Weights of a small GPT-style language model, trained from scratch on English Wikipedia.
Architecture: LayerNorm before each block, no biases in attention or MLP, tied embeddings, normalized queries and keys.
Each number is 500 + 50 x the weight over its row's rms, rounded and kept within 0 to 999. Layers, rows and columns count from 0. Numbers have three digits each. The size before them is the row's rms in percent of the matrix's.

# layer 9 MLP down, 96x384, rms 0.0745, rows 0-95, columns 128-255
096:513409476542545574522463493496453453404405471543512526453492528616560514536481492573519452567443454432590524490567565462515494444423573484492594502442441585430529440461403520527491482537488568537448573564464472400510432468545544544515441530552529430460526533597574483465602527509540477568467575583552542569478414441423516522494541430533526456514502546455536374385488541533430548512534
095:488524579467477485549509424512578537467625449518617480553476594538563459494547518459524464427433487540453492512515544505421580474526464509559558477522502506523529520534561528387505468500420496441477419521440577596428474504469533474532524436365448556449534467494560378517457439516489489493403495549568487501523497588494415457423523392476526490565457469555515542597484507470600512542477
111:501589505617443487552643457559428535582427510515523437392548557501568530482464482490524463518580428514570587591532432499463588555541466528532408498508529520470582491522533444521565539452521389490498477425355486503458526464471412434486499404424451429502555537488416512437446482545533482595559553535580583527519542518508494467478514506495473540528390564489545491501530573521501573480534
094:452555490551521409456429481500484558516594501516494567338502523550469436494487429503431537556435453471468546572435505497545525527559502477490452492438462546546496533474497422429531530423483422528358556469573523436573495601447530443415524434522429489489536493472543503543419541475536473553523537452525462427568490401447409443453537458451467532500422539606580478486506434545503501527473
104:574421559569660531520492547501480479519501574398588537533473467464513518531491484505464443464480491499469552488446491577624472459506474573570463519413505516434490491549502544444509444531519496554507505584468510509454511466462420532416492525520636426454484509494542484504507469541546509553490544437503461570501529502455540529545499483399544447455614520543583479551476471583488512546589
101:457514545597501431500452580406534557500445503393495476437464533472397549488504442485468486458483554516582587522516617484404498507485497549622468479492489483491583457516455459488436514580513504520483439491451548478486491502505472521490506481509572533514481453478495442491551554577438545436454556530503431509483447538550461515495546474545530521516539638496549581458554419492555529484563
106:442514489530563511498495497518444562424566404519425411521536544540475456562527510554655497531512490433577444431444588488506508517423499449596499540526504502573543495570529496423524468470421495565511574518425437536434520534518468491447475489393497609419530550422545492497557523521492497510456545554424522411506521534548541513446549578508542520528548457567511547434442484504555530424525
101:437555458480492529543556533525510453505460531601527534504536466534469530493487490542490455493526508510466520413463558493542453410467458438468479615446471541594541462484498464581600428499510518499493446430510471507469489459457553478480506541449485454437546646644486444489535445579495596503512522517417574576506494522565481551549518491417514500456595490473518553494486467463467542533514
101:545452441478491530542524439550571510544496421530453547525422509534485562554501500542554378515487512566401398505542566483412456496531473521489510523454486549530503451445516445580472554487491558497476481476579431559507548499584455437581471521523499494430508529594635573472456608579470607472517540396542463403538557421482414478548527482430514525444515512532544500652499460517428545449524
104:457491430499519427522627462372390385594494405575591591364490547493572463441491492519528480432532392557466434595460487546552444524490497525476426533478569517495356496446531539537576593507505515381543429489544490496542555474512460541459479505543516562584476405428506495540442448459539470444538493495482533498490465492521469566544498573421429498451460440511460462541532604544453456519551
108:458532512570532454496460474515520478409470479467406580562478571485451527564537477515527474480577436569503473451583494508569478570519511411479496477579522477548448541491464557484493449459456468450389540556465454509579652400434463541487537489472441482554466523481545459460515581426456531469543498622509556480494518396524554469499476452595485501512523439474497457495543498664380600464440
104:452534521516485563433484509368406504357461494444478549592600464499499420538501519513535519492479560489427477589489515454573548559477534496517458507568526462556538485522468555530495509437475487471367520516586487489432496505508504524587488459442478525486504557540483438480601507416415521410423541462507369508506517397541471456578449538453511516442549435546444550479506560548557499528489
092:480464489512527456608465529497443559542461515509497543619508443459458520570474517583453457459472503573502432485497584475523526509546417511422562541474520577645518488472364478490538581495551553549493487447574431583484516589529506470478456538467481545538459401457508433509504495400475511504502501552504496479425498556559429520539459550528527427491485585517495540478499489501557493514597
096:562417540457555472556538527476492447576502518572482564527512438470521456429493549489448474445572485476491466541500602472562528558408601487451520448533450465455499519501439552516474545558475535512438577493479535527521455390507608556551541377539554451469518507468458488534450477625473464484428468530471385443499509412497543512512535505476529526442538441432494586461459520552531522553488
108:509572468470472492439511477554545469519516537414513408517409397470513495571488528526463455474564443506565605482479491483409589410484521514458465535527483481515471525623550557491505575479499495504518541525468498468558493340524567483525546494460556513517494515595551613400422498509553640469484487447588484485558490463513585469425543494485545446493519482382422528516552454602532581559467
106:556567485476599467595456470388517478472490460465509518426516474480512569550560402559488559436426520431543603452427509477419463599507499468509544560459511659465503477422498543492501534472468506494554493585616522478537468528543489543516467517462511495425518441499525431388475436598509547492379448616494528523506482468494452507509542500487541532538528480481448478521558436501503539509447
104:457436457469549453545586547493531555497515507533517530503432575489574503505531549617480525549482454541480537516562494537549489545471412532527601508628507444482556496496430613593511539513582528467483450511519581438477447517597498444484526546567470607522472585437595515484498451466514548474524522460473468423464510445490524506500562450508440463465495481519553520460449432539405648564533
111:503458533509469516531464511521466483531543500492545601485485396478447551541511503441478581544542471488479461510502476553418532533502437481517528517486438525453459545508495381487554595470476486468463504443455485525524628491530493476484470470490417508514493432523467549500425478506502629606536495389574414510521490503498426556456497535376505407598447497464554471551450502472555405415518
095:526477554427521467551526488457476415567459509421502424460479442422504554502507588525473612579487511483536513514592437502471502489473581456394423598500570434495564498451566532551531402548576491472573469531547477522509463456484528537391453503510489555520531428471513406589524519475460544520515526532525452591468516501528544589493458523576483500487451382577469498414455603447522515470456
102:538519546565530504471508437540481514610563445547440573502461457442530516427441493458465487528477519618450493486463498576520460410446532527545503487506519447477481443481592608557491511542453437491562513398531504463490521586439562557448486451500552552530547523462461459514559526455509479539489474479505509411454477441521519466553539507541461521546530454508575563416487511469562481474538
113:491522495512438516567434493517507484465546534442477479488474437586448523526506500494650490481497481470482501502494461485538493591445459435609431486475525516503515450484516566480478419549531471506465587549498488510456501543597521455497461515396475486442465435515465415462518563565428569457402481538573526347577517383531527496459510528525483510458476524591488493472504494546482488524515
099:441565525513624416586424491432528405495515576462600405486482549518441477495520465460481582512543516449451507523538455475532491504493409492578452601395580490497573421543496492526487523497487468519545573440519552515425480604461494505475537444442362528535498495463453426477500509514476556483543570458482489433498522491626470487502501529483494503545542508503540493541468391537541448544558
095:468430468537487548595455575546521538534456468574475542565529545577399484504535514495596427532554492527536463533395465484525500544508501416478443530468594608503541462413528537476571572481571482497532471472433549566469465456497500535464483472545530446530445472478486510448510544612502544503525470572500528454566463567438573501457534543461483510495537472586490499573453511540489450553602
093:436508536383470537421525483562521508517529498498521521617416559581516548449517451466484502539532489422487509446516442476523467524477545516508599468478436482528497515504520437555483505485536414565533510481460443530510484521574545547480492614504509427479482471549531524540444586555535482420460561523407428551474452445513561512488545397388436540542468536480528453564483433491601569508532
101:470535479502446489579486508481444527432461512570535471410448453540476380524508557504508485510557494532442503477518531530569468516493496550564519503531482491445462460486518513397461477493602523492566457444539498468500483471544501479454465553578537418501528552532543510485482426528543460400500455495492481584456549558454447541377523480453476516569466495382470475535493559487460512490527
095:442528515479471477513523500510450475491461496520462590551440459528546555542527438475417434551455559587510568502491455619572472521474514482514509440589489517537563447470546524495509485527430546539562541476489480444508540445449530514543455521473462472571545491435452459501426545493517530586507531484544472481529603442629505585493502473465511418374494533490475490436547455570406496475440
099:498460483593416449498583432540521563513534467436480512491504532420572542477498503563533456473613551505487475367466428476462568478422523417492594473493475647418512473482512518580507538432504431477426479574475565544452537454498471514481631500437502565534544542503539561511498527478507471390518481585509610501411543491506544527489455418474448536490422403514521562489480532478468513539457
092:515403545467542445503485480463619520494463507499547474517506472473447471413486500479461488422491476445498508520505563549421440555450407434602459474549492552520526492607464511484537545518519535450492461539448497479500569493495510496557511532622540464624430478450542447449547456477435446422577498439544393605474488589516546507536547562552503460526463496577544449592546525486419482485497
105:518428466564512561504545490534487393504462636513559561560476522505604514533492482527513393495503469558531451575539622451492536534413567457402396531539541553416461341463516487372472494569475509522391525506529482458433562406512408501457413457478533437466478479423474475478441589536544472462416505587559537432567503510549447415473502657460466524439526518591524461467502517510458482458542
104:477534464477481506555491442444540579509528488569510384513606506440477511505515487423485564528473500548515550492400452402539442466542426514573560524472494462452558488480585510433522526554519526447524520466467458505405574468519513573543548588540533457466527548541498434496491484427571428545427436578522540548488455570423507530496516537475490503515512506440539597448510459474434396461522
100:513530441484467599517502488497500493493505497501508479508506530476542539584446526471556471577560503464404568444487535629533532525429369496455510555620467581495500522470513473451538486437521522412601475445527507534480452497598499538571442549516600474605551434529533587494393488591448506454469533496470454491386418437487498468384502449465559547497479542563453637510472566546588492509508
102:565596480455561577495495509556398491574505413442490527455494536505451508492465462529463488484423510563510391496603578497548472484536476495458505453460537544519479465451544513553464555546455484470543505486419569474539496515471533418421461496489480560485414373461478469583521468530515383479574515537411573538509445463535466464500502531519451509479469503633452502473568532490479500513565
093:483579460631517484444530452438593543536496544470490535513499384523485506577540536554546502596553562434567530453330495554496528502502398540541523501547524504430540377472559438484447453495460540492453588410515586451486468520487414568443537452486458446493498600483484407564509435547458415497509478407460439481477497410529486487550476460535544528542515455472473555375458496526481470471430
098:449451516448518533554437432466480540545480524493487514514540533558518485491484569462454473538573498493519455444558488453421576512479567489437535578460394537496484552564513551488573464439427580452433506500539435594500515505545515555465512497483457472569493449472497536485525497508376594416425578565443535485497544475507538605521496449508501499548472435560493513494512529513519551505510
095:568438544411487523512528529490511539493476501526551552560615522499461504547537529502506519526488442450575474514508584549430415499520585488494521451440475562521513447450453485653512410441568489378577473557549512577536479477475461541464439589517546490470547637515501547571499534639510566594485550431459573511494489483457468448481581496598507527504554547486420471535490502590393520525527
096:555438467513459527508476523422493482461481479516582542545563478461478537563449507501418481446549555419468510472437491560503449480550531576547506551510496500428479448467511526424528406490398448455527499472426452459425612389492540554516633416414528478448550518575506369587494481502494645479468584574510451392413456542486423561476545503537559503462546507522541523466507534523577510402368
098:440457543506402629489507559506542494406535423409479451591526575542525567491509537486585489536400474452432446503559449491617548521552481450552489587528443561540499485556425554525541515531565491546498519456524517488398490481509490434476539492548461480418526531448416506468579584411473498421471507442470480524472508514528487428519518505530528440465516406529514537512495496548547495524516
105:496509516509578410380485429470534546537514407532443460477495470556573540524550467478494524505365529422488482512521561543608405472433517561496465509515434588506450520489465524409548535408466558512554407451611459431482514565578495487457538427523496536467465521478480439501612487530469509579527552379557551564497502444545505538479541415584533523497572542446505499412454416482479488451439
097:498423535540466513577489567542461509568588513480545427509507515509477443532473506541419372535512459578437582504525587493438480551460544510475445534567521494491505466451563483494434425521550438444500514477510450455535439453529527420424477530385590486511435448532482524522517475496405422531500432495446485451513522490553374467571564535498549422473483450451528457554469498545476531548537
100:498539549469464414575518520483527449443466457577486571446483495470478507502527464526463539563511492498534572501529372581429513535481596502543569531492484487462494478494509560528454429490528564569502527485499462406536437424561420434493449529602526525584512554430471490498465517528505579545500581460543455426480503485558518506619499437584462486529534543506470425374472567386395549452547
095:551396495544509542424553501459476435485472593536512508403472476476580489539525517572473545475458431537528495498505491500486425518582486450570517512433540545527521545477503595537512435509515558513454622565543512384474487474477533518521520490513426509505579479554441441577505433531501563514633502449547509522490494405418463464548569557558485551504543442435474446478552537489531455565546
097:521572453519637453489567518520475532536586605482570513454459494607465499480474489426495529440528499449548578523461489437567463466537389472549471505534546463478521499426520502471438521473533458488547469562523494507540467508470465547554462505491517453494475564437503419539468544508555602508529533512481488412491520491576534537447560428489471447510525554503515512490487510437551413598495
102:474455495614602467525473513484404501608518492468568489457594487442541544598535556525545538481416519513528578436426449469510514527527622576502499492542570443546549532574545456488470542375527515485475511476456524506499500447415470536510512446532364462459487467562547509487504538521462362476547485567523508428532493448409459522472532524510459466510497493559496480471458518458478538553506
101:542492435518548487519455515502444387464543559388551405550498449399445465503428449471559516558365546519473436578586445545404550494509583557504448585534525507482550472457505505575528502493553393460558451396424539503534592429520549464548475534454517530451514445433534500493504491578525553559539550523511504507520558518463456509508497545536520562510531517540490602632492422518446359417486
096:510563560421485531557503563497479476555504506442477412537452509602472513481539488565586538518479556520480493499446450575564497529562528559530597540534490547412372549516449594573528499488551543430613501461476536492523438570547513423416494522431540533536450475437483570469542493424535433511516543478486485610477500564471406485487510457483412476528494485500587503473520470547436559500606
098:421385553438526499459471514550510453566496511523638521463513504449451549547550505525623515530464547473469511519513509413608547507439459552487518594569514495451552555415477450567476487572531505598472415509456445504438469533507430482522497454476548530506423466460502464480534590506535539422511497445481492402391487593552399412452501540600504491525504546436512522488536530532463499614500
091:437465525543534447561478433455451505557533450455500471523506611408443487495496483454480550431536478550533512554484444473480437448439432454499523599578525581480481549508507443603559400545558517482561456486426570464496465485351536470479536501488463425561545556503471492514508438409488506588488583456541446552483661469518481492532531481511436470590522481461463476507511480489560488477451
100:541491575473440527596496571589536536552462482507437446491509479565540531449432521531578434585470543515458562555478602543515550517563572500585438558487456584499518486480538480441526489463550486451490532499467457547515448493475464467495501526494492495519490531455407530510500462417551394505482478484509510502533469460544426552511503514492546491465395499537465571667530463469496506469497
095:512404498490348547497490520487520485527428492604439483472498478517423482506513530484475496629475571436396489501443542480438537470449601401448506428464482457530526510437531503507533561565434525564452449475467472534493530552574501572530483556481482534518513450606425547478500528472575511437444430442431552487443542574524416480532504526521490460571515559494516446468498575529519526499620
097:484485486500453510483474508441530415520454499500585531509489506458553542439503462548528482507513410483520531561471561518495480472434621539335499500475560476414508489442518587457463528483520544421428505446547472508478472528534442500445524472488458568542546594499468489386548429545571564500488517443504508547437571399586563497442568440473522529468506439487582570525504519498438478543515
095:450458556464506483564407509529526481621598435577521600571548513563499502516505541537496548497410473541442432479543432463506464527509512530489505555494447480583550493479532489480558518519470531409560575535471477529474532517511485522456605613485507474567448614581463567509564539542528553413562477469416555461484490463500481554558537498427486468498600500496488473472453561558470485536498
096:453366612532530473532516506493417489437511480453581464484545426529477415443465452479463502518536529485519565507603563505500517511561524525548460533439643451468538497508613509500518541476484522542496545360598432533500458593474478419431513514502523530493429546528431557470510501439485549535441559415555549392537456418484426421494479545540519495549520507382456455491455522511503586558476
101:475565507574402510479561538463397515489438548478456510599475462471451472491529510453450541501515563461471592540540438540428514507508451481558558540451470484482454595463477456581467519566585563552487585468521465516625471525502488523485448559468473486449505572554402347441489443403599530518466395470622555584450554493611428483457490539470496562482412527444465486439526445520561475562513
100:475576546597471456531537512519542454473425521521448536508436524526447525549495475441466447556506535463434548478436526578586466533538551436465497452534474562530498450456529419437466474549496515517522577562482428542532564450502490474472456442518498499524488487463592418463603545512560434508464542489437413419526549519452470545440459522449590549453498492546502589452463481522402454428537
096:529537528537446467473429501550551567549515470594483549519489477465557628469429466480480409449509510525507466579509518514473484510483545493479520472465529571496467555472467455482549544483582473498540525488463412498508518555495513589618462511529458522511519507506556487556516515567547450595578524502463599493547451550490502513486543535506461590507586520496518382562458482595530446488537
108:490506524534456531468484477515480526499486475498559483500541548540405568508421493496472552438488515453441496370515600567478526477484520464562452519458456453443564485587476519524493510437567487413541545476371435445511503564440524506570431480429408473489474432517501540517416574466467505487549495511489567517489458491570440489414521493443525474535460581423483544538527519455537432392586
095:441493461488477506487522477584491441609553556492489484492415509482533475477426547541444499514442593500457425417469496560467371500469613553444513441503511590529505511461672491594527613537452660468462442530479423470486534492566479537517496589539499451503526446532563553491526483455490439511444527581577599480442557548442497487491506500525464543438467429491535481532478556434444597425610
101:447478500516423444562485483436461554526516481467537526539513372511555448537591568494449500520492492498507540552391494483614481467439503524515471495480588467498601516421537587491491489503403574542498550495552510538462506527545559574517542450489527491580537520582427432496476516490472504576450536489435434447393439472516462521512534518497421498486420553542562379475429569375400465482478
100:492442500576447465472497382471566466453475436486525508506428541491555528426471524548512480529524518513429416516483468452498503467545430424485462392553428412446433482485449452520508507483529474484497545516440448445536442538410461513453520486522465480573578517390448591513431477508452470487469532506584512450544586517525590511541547453560545503462485409510470427474556548463400549432599
098:465667506444535582447554546416356495494516592569521488510448506559430510481530554441487493537586382489463572435537500556422525543502530597537430487493559417598473524506538429499456439585504560482517415498496578521545565500549537465478410497571482474563486407451507480427453497450550519474533515487621498439574487452477492420478534595457447554508443526612441492490480459461542452508572
106:525469499554465508474436445563503551506457518543522514503490561404558463533489464523480486476516548420534458519529505479523544553399477539484443531511534517440538448451510523472425467568444435488482518502470516453509483537563456461531540427473561501475519427544498510467599512475515513454529433529592533466569483488598505504476536557497453498499478450464486523449452483406578444543418
095:554608593512567423503546461476525546478540533431466509480536467530465503472524530493543559537437500473511575386500400490542416439545575473464501414475501494475571462564518439500500574489491476503446484540568451417530544343527491518555474557569464477555630506512616533451454507492424502480447568478546558610398503548439459513552465539553527451453534494491476516467412359536519579451504
095:449478536478481490424476494469498519533479476487494571443470473451474518523438505459513496508468481453498587536519475376418501571469469569533417514416534544514490527615432466456526446512379567425559521525480492585526476439488505534393582489479563528507547523428510523417459558578441619524475558502538356463499459465513466455495449530401474530540487511608498487499524499482397550527548
101:429539516406470532529535428436521450417486522520474406469495511500539530486589479478423583578532446430562505514453572546535501422475492553396508476504545545519485509476524494603533469470512494476519422498530458621415424481504523479477509517481567447580602488522508405497425528413481476504586576525543514495473471486565596477435408524380528499571485530562501584421508527482537550586502
091:487413503526532451482468529375498448476468467505521544474536458459584561543499447594481418485582525557502484405524577554531594460534498532481492568467492522552567531544496499547406447523467492588423608458479573567497450619486579542455510480483452474480516496454450537535539569502536455438601488625469510570520516444466428457514567541491576555439528421464489505473494527571471486425507
099:510526509507458546480579566580401488440520511570475522524443525535399511532465515451582393516499478543531477493485396383576521496450514390521504544458438456561484479491488383441564488446549528562487480463571567442494575500501534528505549451488538484596508652511602529494382530492467532587581531499417438483478576543568543476478417589436416486534501449559490489494472488534432541483597
087:576456521542455579540496463538507481517523529507462583472550520489444453526534482491459583498487523434438551465446389462496509516522499538504482461539545541475489514425525538485630485559496538542459540443431544548466552525459598559523516447525462440492569556448387411505394566466436483535500477545648444603461550458572463540430574506429471459491490456524475495423462466422457412554450
106:542504506557549517400503484451460504491443506471501443444555543502569456481518512581484608439558519513506520570583483537466464432555509426450494537479522480460528483503478530523583482439527431439636593504496523562480630461496437483500496535532541482494508537547572557514436460583651467564495427535412549463468470449407533487552468421510592539487550510443482525501496470481439502556549
097:511564446489458495453469588465494494499567608471453537464484589546531424497469610495511506506524468473505545534488525478516453551532492495625536492603533434484475526601562545438540486497479547513498537501550556405457431479470443504548552530557615567535511421432470424410523519462514517590434464539439558560437501386486466417589550538529561492474543596557481445553470566546494540468545
106:461453461500496592447547487431527485481453514498403483474511510460552497482410457456450500398518472558461418468524446474540473479583498582467451486502501503410477470449471502445553500443527394557522468549524436518511439519479484575482566454500484541419487451575505516492468597506522481499598559491465483549619457527542560512557505419526469514481517560491498477500493497438553488514537
098:453542425613533488519506467490477520538548485527588542448558506479513570569457494461455507498502517517424447449556448532418457423511508498462527521522498534549555584498515403633524571497476551601510514538530525471466463488471549556521553432496558497413418563507444431545536559500526445492420505485620525508519444499479495495543495461402463516468578539595503627513491480515500443471444
099:523565571531447561596506505553514444467506437529493429541516475586472520507493487520455435464531545505501415494463516548447520448432435519465425596451461511488453546562536528445519451526507497533568503512568408452449517485573488412427468519509630407562529519419536466427623495539585481501593560333437528510512505482577533485378480575506547545542634461570473439447461409507594560470507
099:421487487628437529461553463482486479529473407524554465504533483437442527499440550487639462477658615456530563427531534518507534464568452515470532496447476532535505496515539529548441542493527531463451452454548391569442479512573573539424540439553574577567446542521346483435458473482511451389450514520476442443519481502509520564504490540473464578561540449468533516448513505486459455496515
100:528465491510549520545456529413479544548575417525601404555532537516417472477425514373551605473506580503553580507467441395498503448577450593563389456566542564455555474482495483584482495469494478545462536533570458485464549498469488472567556532474546530515543511508529504486447405416546529517515580506485475553457544510424615535530514433424517477532524441516463616668449434471569399559494
118:459524436517485492551513375484471530498471601480562454489484467531530623495472481471472417530400561527493596478532465453525458506581552575528445460532512587570597536598484402501461450512481536510512463392443574432539537595524525507418538467538519487421469446410481404473506505451538468394437534474446468428427511582498435518494546514529438507551417494484540422467559547454581461541462
107:479498532426518456477496581493496543476471488445503497462507451464445516442610463507479432512487519467518473423494484506516505439463464512511484488438592582542457458459447524471496480586487526595582606489543452510434456547477452511558438493572534479475458444404414662578457513537520375502509499474449496490526542528514527574543478488520533388467513517512547437609519432507481460556544
097:615536498519493530567503506473511499544429483610544548403465517499423541525494511498499443479503452570538551505543471569471453456537484459436310501402477502479533432532524588449520468405494549496460411540469468488511427568528488479540471414408488536479523517539476484443588450510468491450492573414456534550475461504542579528516491457573455525467547519465397489414452543556540480444423
093:497514527453479453517452549398435549422504475419402474507490575556458470447435502509512550475445522469600487422472498555460519470505582456491629500514486513559464460397545568491418509477453506501518494565472596460533505547497487547439451480454626473510597476566521560475506504456455569509582596508439488465534483500430538482529525440541605430495515535402432487434479470522482498576550
099:591452461544508489483487441445519469523422433611527561409484548438464514518512536483431469562430522509424473508531434506539468478530423572438539470513479572364457438450510485537507502520407510406455490473603508513540479512466508523589521469579566459538491528430586550589442521560520558397569432548479454526507509579564564502531498465544436505471501581507534491516470435492491459516434
098:489439556478406566371503572495446549447450529466473497521525580547463477550530565487487649467477512577548525505449447543487484505542492559505474460532546463554500476544538513526490584574529469517451552496467481389425534484550470562522508503459565424609504443503445498490579552444502474482555518567516592526538563601566499577617509546468478463512552513429531418585507492441484504481486
105:547520457535453484446588460517493545530503499535525495389474505461441514428421542583529565490510491483454489444493557416595434557544512483568513476471472465467493479561467567362480457446577401412443467512494500536527439400566495515446406514451444519510462455578555403438470533513434447428436496435458537512540529530474502551472475490544577507524542488508537525463515440475498544366518
103:498515527556497419469487581409495490473592512556472551455490482502537569546533500507452467512537539464523480529430488491538594529528580542603603492554472499566462505514498566478577482435496438396444462479477523564513536595592540502459484484507472510595452479550585454420486529488558540507590519569482539498454554520502506472553481469518435500440553471483499547516441540489492392526467
107:551452468516600471615411425437493486470493509444492484485574609563387511453483492495432588520479547574506493504513405525563410538616481525457505468504464476467473463588536535532448438451486500424544422497514439532558493557491487497513470595412539545486519521522531555584493476477480536414512469543455573550508508479561520473474444490575588470437536424402491481489434469516440488542570
100:510437518478577453541514528417448486496591535417561451515509576530510520520414521378453507529476506589488528431573496444525481519452462471498531605556515387509483417519449593506499486459511473387535513538538486550603540436516455603502524535563520514407489517491539542521560467456591493449520384540471495418523489485461483433414551469493471497491478498550465521525555498402489497457548
094:525467529536476468441484403450535570472484521505543551520496560530520459454467530494404495479576552556454471521400541407544582489500404489453493472457539452585474441518446504489534529565579507408491511562501531542517567473428447485398485501580510476504491534524513472505598495515512532378558536450502466495476472446493439485514538524557488502490519510530503427456517471536423515464520
098:521503523554446486462543521537418507513641521450515436489525504496444477495411537492545540547500541449509498414442440484480479456516573432476510572572471565586466493620514481518511500457467486486455513512429529504531541460457468492478488495539471467559487465571633457576586449484502448504513498554553464504552458542488516518561466440470470554547559487542494422566515478526487449524548
098:421521437522572500490499457499513470505488504514495492482543533521516533488475514523498502589491451514533458496552458439481452503477501493467513574468543564418479524469460494488560547556444484488495482512502587459490557493490480521481536465557461458463546538484448566453490600477412542406559464502425552575544492526551531419486560585509512552505438416499468423559544494534447489465581
097:489519568495495513545644466562530460479504531507588465588520445558527565482554466487443435476565467536590526504553582484463488523489510545487382407567544503537494380448414504494487391582521508554467492526524541535465474544503471496527427413480575582374551642398498506453447557449509583361523567561433456516470597514539562545504462490386504403432546436479492415417568482583509513470498
091:575472446488583481597503513525474440549468438541476573549460440477569483575458499504433522435488410475421516564517604579534472545544501484491495605507510512513512580371465420529499511482478468464554542462433536507521398464504505465482473506565454424448501530413530497609558473532484382605537446460447572460487485470521510437520534449535606447483543509411506598614485459577546519532523
093:536542544446473488574560501447398458510411475450503549549504514508477492432566428444472444499435458530464535534505470466580495491472565508428448497510440457457394510504515408591515470499495576516458481594535550467533526509486524454493456394561474484452424433443534486518535516455473498406474552458545433520525526532563461464477508479553531537420511604582534447439511524514484470439500
110:539535487478498448386478456544486499543444493540519504519498552468479570461472512550506465475568497486565488466505436478518481532479427490559535541459517377565466426398552427447474486479459519473537393410503497512557385449480443591493426574494614457519543538526490479471495495497452323485571411446452464414512527515556621505466468468533475509518457483557453440468440564435404502439505
103:548479652473465422536451516532500524484492521471597458539481590475460459490551430505521561521526510375514538578468541568569476539488425544540497509437553531615532556534448403532504435505473490496494552452537588547495417457529499525461535422500606466449534430566551449533548414524505434462408467494573515520484472526442494412544493470408469496534582499403566505551549547495574579508496
099:471520496556454489394554467463480489522558519486500440596476488500433550523461443501522533502497571522634485536483520539497463565462452399524395586511521574539573511509541506422523418478406476429493463536471595501483547491539587556544576445496459446452538408477470566459397536470529564544615474459581374476557477441485454485484429430539545487484553490490464497445564486573522523438487
112:528602535466418470479486427413563480419579422451553545581538521453512530537477492456545537525433573498436468453447501483471618518559416492469516525497450515565554605398376442512508441556544466535440501547530561505553496545524568458593478560602457492415542539523477534559482565468515553481567449508584446465490476442539378484492523526464424536487451502417436533430556547486539625469532
107:547605507536470499474578502580415473477589532398458509480445478624404496503455479446489526437532485544454567481496476520506504523578566483516571478429443431528540512449460414502498513576519456490488459587552489488490468484518549470541477579514447426429568493442456509586523461516549480485521464508508534486519481456463534584444537483451556381479524479560523492554537507503546397518494
094:452458436515535449642525569403446486505529389475481415458514543629479503541497498627535532539370488485515489530565382454475510458565517546559543502574576485523483512537453471505478406495543481515492519433483421381490507452438578562529444539449595468511488515525406513598538547560456552563523542598475535453542477511445415445515531528540501542535488551523536510490501451483594550618554